From a checkpoint of a small transformer trained on Wikipedia.
Size: 13 layers, width 128, 2 heads of 64, MLP 512 squared ReLU, vocabulary 8192, 4.66M parameters.
Architecture: normalized queries and keys, local attention windows, gated attention, capped logits.
Each number is 128 + 32 x the weight over the matrix's rms, rounded and kept within 0 to 255. Layers, rows and columns count from 0. Numbers have three digits each.

# layer 9 MLP down (transposed), 512x128, rms 0.177, rows 309-334, columns 0-127
164151165137145043143110096102110147109096094106163150088106121107135169188130136136117067084155068119159131119098148145130111057126133128160078091108148152163088133152113103143126111123138136188106108145078138138098113162127179143129138163134134136131140094108124146156133077167132138094096096155166110164144165140175101109097169138110140101107178131059181124173141151095168107145129
124174133131181052185049085113145130113139094113119160119186137147108078171137109137099146144130089103140201180097133111144104161118171167133074110133045171112133139109097119126077159115170185110207103070087149145128142081097136128111122136122146119124136187150100125101138142160163141151097109137163162154116164076098069118089132116102136077151148113127184147170127143108139123146063
120170168238122101094103196125129104118159158137131147167165076155162156166144099125180076127148124093111099121089116188089151157128127129116117104078163078066075101135147122101126147114130136034095128158158124152108135132119063164077125163173134157174166083113157112208143161115075115102092070132148126154111216092114112120145090158133130078130086119134183122140092131172143114062152
102172089166107126153160133154154117106135063091147153100148128137127149162144154126133113153056116178105110110145158135118118133179110112106123095124189158110130118136098127139066156103123127121141147196123127143134080128072087160129146134098111109132087116144181107096062126178174154115111076143109092164134144094082115129164164082139152171145082160095176155055143097094151144151168
065153136110088139156149200201141098142127143101109147122112100106117110175160139150140137055128177114157114107090105123125124051111140132120170078146133151160203150149140168195095094144108141134135116131107152088106122148154095090085169133097096154088165137098126101163146105116129116129108103108159137135094103118138158148115131121159087170169131116143116039127113103166135082171175
061182179113096149122121124116102088166085087152175107100113110104118100148117153133158075140150097074146144148127105178146142134156160078174118115112148073129116106182104166127175107158090069141092140116117088071049099085095149202173160103114156099184159103090120154176183091165089105143059146171076108128217156114129137147100134123123137110141126161118120164081100155206090173143144
152146136161101042169146103144124150156087119139107130131113140113118103149164110150135111188161105141153127084109166178104132053149192124099136095194158145106093145154171105130093115089187126172161110136102153081092067088164167091092150122143111132051108125133087112097184072144186150098135145128125156132126119169162055064156139084069148168123192107106135149172121130080106134126216
164118112088125136076143138166126170116137135125121146160125178140095114137119098137127158155132118124142105142087069170149086042222133116116186158126202121055145139114148206123123134119092099031153126102129100161123129116123085109124147108128154136184078125118149100172128084171081160095150138116150129102090111146125127086159101141129089144113140122115156183100146164082175137079219
152148181211117140168084151131126072070116165099112140170100116152165207157092149099117108141157110162057148167120111136044153130140146139135141173057164102147152154160087082106075145133116159103130130097146103110073141104159138142126113133097094085157070142132151111127155101169077110103104140182127110132101178118159138107190139128139060172112107160138146085131095092136147109115170
089152097080110140125076118163082112176061108192130083120178088110145168156021141131112130143153104140111088127135145049043148129199114112104108109168162117125162105209147042122115111153137157233109039160167183142161158131116157074151093147097115122130188135133121112102179136100136139129140163204099121121171147094137113174142117129127150060117201151059169119092162160080152124110122
131035174175183197072151156100083149182111094206142121109135136168112119105119193148110116038115094104160109106181136132137190167115121185154136083117126080114109140121151133122165126119117121125128129052107089124166142130160134164125051088073153129133074119139160188192020156109131132152181091060165154183104072153069157103135203138143099152091122197100131210056133069149115129127162
105151110115170119161102183162092102065149039066139138218172110064143165164125096104176100177135062149113132154166166113090147084114196123169135088128137105120127126179042116108095110161122085124081140094153068117098121093141107093084155168160172057094144179108094089116231111108085112110134123187126125143110118138186103180070140149104120145092113144209147081184126147187149210183096
149159126165095140085154131123175154140107094136144138095133094075102134120127112101125122171110075146069150126138134185110151124119100146135086085141135112170136154087125107134125111164086166173122138123121108117176099169118134149164125126130088153148065134188125141082200147072123084174147121129104130118125124141120097146137098113124155175102140188112146080190118104141112187085120
079198136117111124114111175132129153161147173084131132120131061119142132096155143145117098185082185188113141124060188109170140121102113123106090132137099153119201136147174099135158121073157145120162127058089124132111104109174096091119135159103136121125147138102170089136111133111077134079124131171164111134108151135109094167079134170151112135114147083206146152126103110136115114152107
081183091115094123099147122120126130221104103146139109118137135116152166133146124103114119132118133135166113129146125174148134107127090114098149096138115165115140139093160130102149183145107176155099101088148163084087123141121125094090125166092126082149141110126119073136161153135095143102121142143176152175102118176127079108106066137111106131086178131119147092103140092133159124161169
109141167119176204110185118137099121090162142134087112053096069092134118101140066116082140149167107094121150103189064084100136078144160105154092105135160126060124110099156138107179174126157099100152101170157114102150122145070096110183145110105154094218124128147197115169131133124121170113091133123129140108091111164107154094155124172120104185167172190099146145144089108181105089112197
085135158151099113140090164126085140147076113142134128117083108096137122165116096093155163176164158147122188121203083104094070113135104107185209129130127095204159085103072148063099098147127123153079115147113176117085134080131138120154115125173151114129095141171149091145116124094161165146101137089142112169164140135175092161130177150051123072096123091161173088114208109140155180154141
107156153081128151132118152131124149143128146101142145090127120102156128090059124169091185136108105153186166162144127124114140154105181090160103128135120184092057112158150155155086110135154106109133156121111197120117136135103136188125147151070130114165032071149168111039102146082091089083151122158150129117170127141139161126177174137171078106106176151154082092200062141100113171123120
209101215115158044116149185137119155122114065030204181084138123147135140141096184140175189117135117148125114186080077131170142085128121122154057109117133135139126072160220181098084091083116236159151039030153137192132124115124148100128160144134091147071133140093098109078181187104108112093112093171059096190126134116116106196110059089166146150136139169162072149081124123085094187105184
095144177084090178165165173095104140171182155125157082139019151062145136122121133192111080113180219168111135141181063137103142058111128100095157148148221070088158113126116067114226187138111053014096095119141064155200114178198158188175067082110100084066128079109098044171127111108132179117188160208060164106179097105143138043115216123116123152159144144043133203021081157150151177147146
060141112156153143161125164144128121101115209186093146157139140081135114104101140105114181149086135097147152157164104134165089153155135068098124137122116117097104129106167125122090166112153116148185133129116122117065130125131124124120090136072135160162081117131108101100078019183121118164113165133153124146041109168128185135145097121121085108142146130113129181183187156126111160165100
062153154127089162185160129144167111175161115128121066161056150158111159167161141120055131108121146178160129134118073130143145109158144087161105204145136126115071141126123134123042136142111126121105117168147116094138112105101116144131125135147135084122086103153166126096113190063145131138092138173140103132092126125149196107151086058146152099157128089140117140123127121106160153124208
154139184046076200255131061097124137148139069123083092098080119081107142129103172129183047135112147119103137147136156164130071064163116150152140144154196047137089161124086156164090111156123123180118157128103093154156104120177078147087163129121060149118161131100178053124163119057068169141129069135152159158112155175136148163094108148152144103142133141095168136118166191139146077091139
125144115150128123112123132136119116119167121076166096198178122152099132118089163083177122152197178113145157172132130127115061113046111144143154096187175115106100137142095135128140132106145097124078084204143146094091128079161077065145120144130124129083114175164159155143164133187120086113128102138124102159088130154158092119093055191126170086129116132127147138099133124102148121131130
127122127177127168106162118173145138081119179120115148182163142099166099095141144134112166143145136110086110156132118069155157195144128159147156096196141122124117140086132116121070134132149146042119130144122082115120100073106122148178096179106138101081134163109112096104178134172108208089051137110131153120100082101189108099124126175063093137093074157162104162124161177174120111136086
124166121089124147175114162197085126156140068128149092122099124066101125141165089125111180141167106049148083190160148098097130121176110130121145131101087125133098046109063132150180143128101031143114223127159130073166173131093152164059112144135118132117116104167108094112141114184124102122161121119136160143139127111121106171145163138090148109131117158145123129149138165104154124174095
# layer 9 MLP up, 512x128, rms 0.125, rows 310-334, columns 0-127
119102113092179118076116142151100099110081183151138154139139155114172128113097151137123110124077115097156094109163113133193152114178116085080167096132125099122141087103153139200114124180106097104106145103129203116148129133155111144145032139173127053130171063162074162116120133173098154144170189146107134117142098091086109159163214173087130141125089130072128159107124163107137109114110
141108075106130100145144154133129185178125145125117144103145102150089146097100103114132114180111038119068087114140124149134135155131110120063126129137128140115146113083150153135096117127122099132096114138119154166123139114164161163101070068111099137134120120112135148145178149085095129136133134154168153127138139079110147132122106129164125127167125152120115090131112153082151098105190
080131090213234096107141071103144079138121108219083139089107097082033174180132128135084125140123092113180049152117161063094146120174104078121101170184107161106123182132138100118213104137120126148127078089090154111104092153108208090078112185111104206142110075183126135157142167109163153125127166095063117146169089061122066117162134112070125100136153137139150127142158152100157078109068
161122092056165094099113172127041131100136082104098169183175130126043159144163140180082105074116144113106203106100152101130124134090067176121178106179072124090152198171112090128157165144091107120113127117100073091059128129153146112114214150125104148106146136101109147132091094126165119132175125090069141078117133115113108186087110151163139115139071136119117108163189081168067104128137
141139182168184137146160101189107117123138082133118166158149195127094089119129118129137165107118167180126129113134116129116162135122097079138122119090070095094084156100136124103203145156111184162084130225141168033126100106139210102157043134174100139131135086123154151124090148231100067131140081100133163142143105128149075111120094086090186152156110135116146096136170175096157140081110
047107181100152112103112144153100108126149119114084083153118125116115216033088096152123113132155043098103118137152147142098185176130107081066142176109157172175099110071156077116147109098139142171132147197103161130086145147102159105158122180137142118103144115093151103081123075129171115129154044101119151167196181061180131115151167060116099094068188124104114108139098099113128136151073
136126103121089088190123129131107103135169082146105126100155136145130101106127083147125098144112143127088086145112137154128123126131127118102129107135132085091126128119112138117107122120124119145101135124154124155157116108126062114131150129123112150161104111117185106114159129118144106090122164134105113147141118156135102107088094146148133132081107101105112123138126152152132104066101
110116143165084165143089092111094154076163113136114141176123160116118091159134090104154161121101122089116151131115196139045134190112129103092162121109079133134114151095108126098109111117107082114162093111105148134136129123150164139145184111138171115166138130147105072117086103132136063095041150181120146067120143112184158108123194143155150140084119142140080085069101190144098136126107
131103173103145166081163076166072128162108111131123142127126057091131118111116145169178137160114157166063086176131188058118109129230129166078193134120045124109092072140105127199086079150097237122142112161165146125176196212164131156143098180100134124110213107176206075153165138108146092145096176192082103138196125176147166120212131138126169062127142125148147081143166176098187079081188
147107078093122096104122139132158119159169183084130136093133124131151098121143165091132146164131152091134189167104109151175092178134130077102141126150116120120088144130140145132125117075139160135127140151128189142102141156138129083170170128113154129170152147109102083147123115166113101113065161101118146118147135121149134163109124128135130134153159077076116109150138144102117137111101
136121159123148095123112109182113101102150104132093087113165077189114137124049210155105167117102125150114149193089121140127055143118147152142119105135093087162103127136132080136187095112161113138127155188197148146122151106090114137144150147088130091154120157175155153106140093164142091081117118082107107131126089125138142137101096083140144158171115185103113160115123171096071161126128
100121156131131143155143091220172165167111140136122129093155112158104118166090062137128093110085113123111141101171146152147164154159170117138139101115131148075096126049141118139137111100125117185208134157103134102114101119162148146103170135136152163111123077147076171071184084103103127140118125132103078158126155054098156141146132066136112102094122137068100112159134098111138118176139
106189125118137101099170125085166168109139139130191179129130129109146133136205144160169098116110119193033094101103132136170201136104138129146096122118132138135082149077162125105159180145056134144119113096108180106126085118141178136095128114155121135097145139183116143122115144125140140088142056171156097117166160103145117234110091188211159111196130126133132091135158124169082117127119
110095071105123082126157109167077094096129149129091162129156104124145149133115127104084140185108144119098071224104096045027100153102153083146120110132125137152116154140133081119148153134147092116126144093169190119087121166105117119144137125156087109092147146144146146132148142152125140069084188113132137068175049119104158147111141148108150146085137042149104082161175172209130138106143
051078105129107142103169116127068070148129100141164098174118069101102086114116088184138144124109118195133128151085098061099160145146152090037104132225149173131093157115145102102082116094111137122124156107140146143167108145116122213148124121096099114131167172139124123097174151153186081151120113157127104117235125114142150104114119090114128149077083148144151117126114111150195114158145
142095163140137156152136140197077136148136137131029097086133142138083129103137129175123145106077148131105173133148152098122167158171151105104125126133105107134140122090103128150140124089145181116205139092108158162159150093121130111133160159146121122112127127102128108155142123162183121070121154140089124139143034082196133142124110039129155130105147153145100107167144146106181148134131
165144106128150183123131114141076097119130157122182176089135057121130106158192198138150086119068105131138206086171202140141140159095144144154156105121142144164136173128127104107089178117102080148115135110109125109184069157105166127167154093149072136150131137127102193139132137153060103128074104096113084103109162045145150093224130113225124108082116141231078127190128183129062092102078
157155165099190136116116142178095129145142150152076083077111141119178121137123141167142163092102100167108149156128143144148181122171077126170121077149141191105091162150144125082108171200208129099098119125144101130132108198120147204166190142180097133109172154115105137095102127096148118165159151153094117175141136154159143154157095190146126137150169145118104095104178122186111149166110
082127139097164148093163157136095114115103110174174067073104144181085111148138102202154099114122144112101109099142129123152120114188106149154114062119165102077128134098134138163091077118130168153093055154127143160135110150087131168150119069099060126115151144123100117059221103084170128112096141119097145113118090093105118143116155099112128098142129097123065085101117108106086143106156
136133088119155116157107145146102105087067102165122192188148103144175145134114147126116163109126115148092165138086132079150132114153084122133132156159084143154175096152142110153111158127102133146096146139162138123116139114123133094128142085106100106179166139148095156088138122172163095179135157092144122188092108142157189174102106109176111151118110155115172073174132148124109102150139
157207115123125109130115143197127136052144157156161136131215157194102117170195169176143140162121102154168151140170114077105142086098088133165193138160124134028150143126153101134098101130075154155104072075115141146119099160157110094109122064124088160099145166118114146132179145161118164038201176134122149169171131143172143108161084155150082180122166111121122174124095166111146114138144
150139108131108176171112115115111149157143077131126116101154074145142148133108136155152108126095144136115079120137102177135136142149132148115183126142169096103102132130126107127090127096106153199095132116100151150159111076138133128101135179105117150194165115138133077144095130087156140168112134122099138179175135132127135136130128154128143147162129134088123115123123174130125098091111
060114127139162074154069094101128120165082172169138152138160095109102173103109136092104085140094144113136075141100091110164072143072118189159103130104198119143115099097147150084140128062080109111061108146173148098118096052087111062162105069150103146114148156153121171135130177183084075077102159137149118140132145114114095113150142162125124122102100020098147148081106147100125110139129
157097139114136156155170121136101109143116108140093154180126144128046120132162124153156111118079124111138084134146092069178116142117098131125141125139100049163132137096156153153107154100115164113101139152129068094155165171185079102177109122127053151064150076115067117119086154080108144113157138175127128114132065017156108078157082138133125155101106066175063114071150140114144139143101
095153195150133148111070142167091099116076150113172150112175171094181137187184163154089115133066077139202157072147140153124173150143152120167146121172095131128059086111135101153112121107163127139161121115152128120126122133089134162129097155137105159077113120137106143091132096146161135098131151139104168134098166135112090156152123136053123098133165139083174131116145090107109122183058